From a checkpoint of a small transformer trained on Wikipedia.
Size: width 160, 2 heads of 64, MLP 960 GELU, 10.7M parameters.
Architecture: normalized queries and keys, paired heads, capped logits.
Training: a variant of Muon for these matrices, 488M tokens.
Each number is 128 + 24 x the weight over its row's rms, rounded and kept within 0 to 255. Layers, rows and columns count from 0. Numbers have three digits each. The size before them is the row's rms in percent of the matrix's.

# up: layer 13 MLP up, 960x160, rms 0.165, rows 887-959, columns 0-31
# down: layer 13 MLP down (transposed), 960x160, rms 0.0735, rows 887-959, columns 0-31
up887 094:161133133159128171106106113132159134072110127134092116127147131171094081151094147106111095144097
down887 087:145106129089141094076117136086127140121123138112143120099067093112152145122136146164166152144165
up888 105:117120136100105137108109148110134114130152098114124087168139063161109077155120124123129145150106
down888 104:129156132171129128109145099129140110143083172121142154114135200116108131125118122126135162105130
up889 106:135122125088147138145103123123133104143149136135158169123142129118155160116121129096169151098134
down889 103:094102107168156097117126125146117142109134077156112076148147111076132126082102096159140112142150
up890 095:106121131116110147126086132115087061097137123112103107143141139175143118070100107101141078161123
down890 089:138109095166164127105171155165182166122148133136145136104151102101139153183124140110137116101154
up891 107:115144129143090136142159124095130154141117144126128148127123094097159113093120174082137145133094
down891 100:127116117106139124068074126130132104100145150112127120098113143132099118144126079140086125115151
up892 099:153091168113104130115118132079123108092133158088107126143135092140136132140133126118082127140150
down892 099:086154105123115158157118157150118166140152164114124133117143124165120103137115134162154087076110
up893 087:145118117151143158072167082119134165092093120130076116109147145110124104113114116098107143127091
down893 085:116122143151112109134143160150134099143115180141150158118097154159130176136170129138132144116157
up894 112:153105113145097084131109122117153098123105150145153098128171144127128101160167093093115122100142
down894 115:149117120137149108110123134106156120107121130187119067124155135122115064147148119135152155130151
up895 092:124112153128141119118146130127135135140113150092131116135113146138152093140146095137131081096118
down895 089:111144074150104140111140110145128110128150102169113130125130089077166138128119168116126148152164
up896 107:144123132101130154136135142078127091136103150092090137129146142164128158119138111135141135111113
down896 104:109102131169160136073114131123134122191113174130145154146137149080112188128174128108148109132152
up897 101:095134092149131158172113129130132114107149154125159156156101126175131146143105114152095120163127
down897 101:099125143156117126127088134140121105107141106140094080130103120148173145101128140147083108155100
up898 104:148117156092124135141106151148105116140108098122097135124191105144131093103093077143103154141152
down898 121:122125137112113126133093152154101127158090124109159084102133140114156132134154188157122145165117
up899 095:156114108123157161104155114090117137158153167086153120132096132190132105169076155199115082104140
down899 099:138151119084106117165097136088095106147125122108116137155114115105148130131088135114079093146138
up900 100:155118132120152121130122129156095112133120103123139131147154134131136127141142112113076119077102
down900 112:126137127146131134123143116134145181098119110136105067107100112122147123120062147117166086113193
up901 102:156158118087098122139144143106123130134130097100110084107113110087120140129128140140089129110128
down901 096:110119158152118109116103063148153110140140109174133127083118115175155133102109143126127157111133
up902 101:138123076132120111151125137125111132102116116115151156145167099128104098145163185153163166126095
down902 097:096174172136184082120156132143088149141130113133076108130148124161165104110123060108132136132140
up903 111:131059128184142173087111102170124101128094141132100097115109130149156153140115146126155116107124
down903 105:113205131086134101167132147103121154109156123106163169140167139100105127112117130126106138144142
up904 098:126170155110128129181092091146101141100168142085120141161168117137159146125165125094093133099149
down904 094:105087075116118094113132165128164087139137143187149119115097131099114100104125152181157140182119
up905 096:120115115120086103143089129098134100116127113152131133085118130168143093128112128123126092115132
down905 096:160135130170111145149117139144083118121093140101146112144109102151129144132139120092095135165165
up906 100:139128179119106115133132169110151125099115149129119161120119121107165105083165149130170145112112
down906 100:117076123121115095108125142127151143170085069123112165108118154130165115135138148119142169077159
up907 095:116162138135116125138118139133129116120099108129110124111155140126157146141175151136112127139135
down907 092:125100123172130155115137079125125120115154146086127133141149117131123107133092134133124115105131
up908 097:167141097133112104124130143114121125142126060096122122104122086113137113175119133118148122086129
down908 101:168117115154086144119124190139168127092107130165130119103079108123150138108128119143121137098154
up909 093:111161101142118138116121118132129142117154107125080117133161107120129124141097117098143164071117
down909 089:142124114112126155159127118095096127145089136151155121176121151186151128129132133148112121155108
up910 093:183131081167115112147087166131164142123122130100135111157128121103179114148098090101105138111168
down910 105:096135144126123121120132106145131139110157132181129138108107126131105112136143172094140104154076
up911 099:144163151128182079134074133138134124122133114125122134095105167113113141112117103104118107109160
down911 085:122146089113116156143155137155128106146130114108130123154138090158130115136136153130159131121133
up912 103:120133113136130123129134147144096142139097158083126172121127121112152167138134147123140120119116
down912 104:138157106127087158141104089106169160112128113084103131054127091119095135118129131143118139122133
up913 087:179067134136142118175112124131132147129152099138123127184147110123103129127153085153107109133119
down913 113:079155127137146122129116108123118115137127153137137140122123135134146144133149150119128089126158
up914 095:091095129149134117169105140135138158085125100145116143143118114078136145167093103113136111110113
down914 097:117143136112146190114124133140165101137136179095071113124182073106118108103117153133117149162140
up915 117:130140141124131128080140175129148107167125115110110190139141099147111098135131134104069167120089
down915 143:112090099114116165142096113138118090129082116127160169150120091137152115141134113115133158121102
up916 095:130090163130137124165138123125130132121159145160173164127143141065130145105126129120121120062115
down916 092:126152120187093147117109122118147141113110112101096141117174119162149108153111138125136146153142
up917 094:138122120121119145156106139161126165138113134101126123161164105159136100134068116140136151120118
down917 090:126125163174120106087134112099099072165128115119140104136078174118117154154146154149104109186082
up918 098:185122125119094106130162145130104118125125137084131113102144134098091113117151137127096148128141
down918 100:098126166096113102108081109144126119126070118154101154158117096121154119101130167121130148141117
up919 101:123115128164153105109165110152141106145103140125093094125137093168133114138104122163124117100114
down919 087:138119128095102199139101124121113163080143135129158145148112145105115159145132146117115148135139
up920 102:114140099135107106134168146149126110130129094161099105142121145137108130111131147080107097146142
down920 091:109150134107139118147090093126134129122126148110121121103156144144099126131129087150159177130113
up921 108:123119137127130162113076123156133111118157137114142135085166111138140153142121120099153101185131
down921 106:155141115131135103140173135098107109118085128172093138145090144110118091088122122128083119090110
up922 095:093093093125112086097092150138131106126140127124095099103148148112142139130159102122128111170130
down922 087:142150153149095150168176098119159141122090133109151136122101120112119119113119136122110138110122
up923 102:115147157132147095111185121107107146117145130151140094096148159134140092132156155143118174158120
down923 095:140134176131126156102128139160091086108105154106097132133087159125112120130103109156092091091136
up924 106:142144159147121122113155187189147116133128111157154091155138112108116183099104138161157092097068
down924 105:096127139108145171122155118138118098110127113111158106103113130158097161141104134157109082099094
up925 094:138109113155147139127117131145108163118166135111153130141113124100145157145065139139159125106106
down925 100:104164135141109152133121162094123100166125109084129110120102124164102086098144119123119135096136
up926 105:124122158141119130131141110111134135097061135153116167117081157095144126128122108110083111116127
down926 099:102092155142138168132102106138182087143141137070132110105165160150109156116084135098152126161130
up927 099:136143132153146092115127142106096160106196117145156112122146108129140130121114129077119137158152
down927 093:088134158078109109092112152151152119103097105133116085168115119121185137144130114131113098099116
up928 092:153181142101096154096140128113158135127138152107160114088146129128123099122123146069162129126147
down928 096:132113084148153135130117102144095137113141150145144111117123093109112125166148167161108147110113
up929 097:139087174107138115120089130140109100118128139127104158127110098171125137116129112133160166166150
down929 097:106103128168150090159138127162152134093122139169086142145162161146145141153136111120124139093194
up930 094:118101137127100137147154153126159091191130173075144119140172161200126088097142087142131139117120
down930 103:157142115130139107150112088143111167115144091186100115142139097084163160130125187100141098147133
up931 099:087134136097112097122191099121127138130156095123101098146184111132160116111112103110126125100095
down931 100:121107113088075111100175140136139119129096142134158133157078125142120102136111140128118141147120
up932 101:123112072130126117109121147135143142123172136121134179146118107103171149167147091149122168163093
down932 101:096145103123148142110104158144180104125120180142160137149141085163159136165138109122130104112126
up933 094:134079143175109134127106173124147107130147111112159120163123076162087100124138131113157100143143
down933 104:117168114102159109108159069135121147104110158125121114118109135102128151121117123131111150112124
up934 094:114129106161121132101129159117100135148142100111066086149132134154080110146111135114126165118114
down934 104:146136125117143136143130120129094170156130121112136156126129124104173099117195139137153144150112
up935 103:134117134143158115114132179132096066134172096164078146094123149089162112138130099097107110134124
down935 095:121125091126131148086142073111130137125097151148123108151119120148113160156111099146134170147144
up936 093:162169176138139082143148141143128109183107110091137145127092148156116092125153137134122107158124
down936 089:106101090135141149134091114140144139100137159149097103152144110097154128093105097139144146102153
up937 095:120117137139136127102135162125122127132102099136141131180086155136130141148142105092172157125130
down937 107:109111132093125111173128128128147140140137145121112108114144082169131121125131147171124131150131
up938 094:097117055126145138104133117145139177119163104120134113119148137111123128099139164099138170127112
down938 087:104141119114198099097169123149082109177091139148143087145111104125119150115141106136162114095133
up939 105:140154108147121106149209123148111133106106087146111116099150116121142137124107138120147123098130
down939 119:119088119110112152138083125061155118123171151126122142126121126110138116111119102164110145106149
up940 092:121109184130143126128115113143136161098120113142144113091102137113118132103151090160173088129145
down940 093:118105101104154115120122121136153137207137146114121120178099076123169129107136117153128185115121
up941 104:149136113168077131122135125128130123110115113170120137115129100160130104094117152126137107127067
down941 104:128137108093151100121077180058133076110131149150091144128124123090149125088149159118173104110171
up942 092:140102091142137142131169125142145079133111168123158121177129156091159147108130114119107121139136
down942 085:143100088150133149110086125105138128122123128124148088084106131141114146088112125136101151165156
up943 094:125132104092166125143136135159137157113160112087124129172113151168092079130129082123124127139152
down943 094:157096116167113130121098132110093117113116124129104117132104131130122156119040121145132146150122
up944 101:171122147107146077104134159137117159142109169130119160105126081114127093147126109108101110123135
down944 091:103099106111102137118157113167140129099142104140144094149176132117154107127115137186150164182120
up945 099:117164128145135132119105173078125113129108111120146157138146146134064139109118122143109117110153
down945 091:085112134105141145147144090167149149101146124114131090138140116132121111155119097120107119123149
up946 109:137114124142177175172132095157170163132117091154121115100153095123200134121101169102124125186152
down946 100:109092144112216127144100160146097115069129100115095133119098113144159124137157137089108114135155
up947 108:143088136103115119146166135148131093157148140153124159114116079129122122154114131108158161131099
down947 106:121117114135116148138137103135090119119153152142119156132149157169135152161127158117098117099167
up948 092:070133116150162158092112100181121134116103102092106124108129085103100132106107122121112103140112
down948 095:163150139131100109124161148091125089127151154169135141127117163134132108141157116142147115163144
up949 101:120149104086176137152149110142099134122131136110142146154123108141159143144109118097108140131103
down949 101:155108154139083148140122133088159107146093121125122108122179145137077144123197115132104118079117
up950 099:142098119155130086122098115116146154103143137111158103130124079100136147139114109128136173154147
down950 099:111158149138160075134137120149109085148126180170083150122090092127115142076118138123163152124144
up951 088:139101159127113124175078090128164103121164122098147114121132091117126129126128101160150128135107
down951 130:129155111149160117122162154126122119131140140163119134122116155131150152126133117133124127151146
up952 094:124131158110145126105163091095119106127120127126135151153093169107126121114161083114101130079113
down952 092:106134085173130109139146151141121125112078082130108132090100112174125165095086149166130097147144
up953 105:211141118136144157128140129117134147115140147152100117115081129167156096159085154143095144175155
down953 103:128145141108142131152125160130116080082146111160105110147102088108160116178120172112130097173131
up954 107:134154158117150086174106138134152152138146121090109142090152091089100140088149133104103131099110
down954 119:111128099133143136118111115145140109154162142100165165121142140112208125116123139122121159156157
up955 099:149085087104128097136140114141172126134105168130087156125130109134134143141115083107159136111123
down955 099:102104135133152159173126121092073131085136121146098142118125131118083142113119166165124153140113
up956 102:085136122145118172098124118132150134130174126177119128154109118080094098127148075142107100114128
down956 096:167138132073131117156134146126069107160081124114122106171138119183118132136132149136141151085122
up957 095:122131129146137090141107111147168123099164113131147105169150150110105135109144194160176152168107
down957 088:090149144153115127151139131172124100151123140095149133146154112131148156113121077090141096140127
up958 100:139140109164133101151130132119137138138105145113130122089107124146134124151127145124136100139118
down958 094:124128141180089089135158154126134120122150110122116116131133145133138134127136158080143118125157
up959 097:139156149114144150131182103110199132119119162118154101130104099088102120153104125138132136117152
down959 093:144154164160109099153112170126099166107114153160117121098130131121124147120163123112136119142109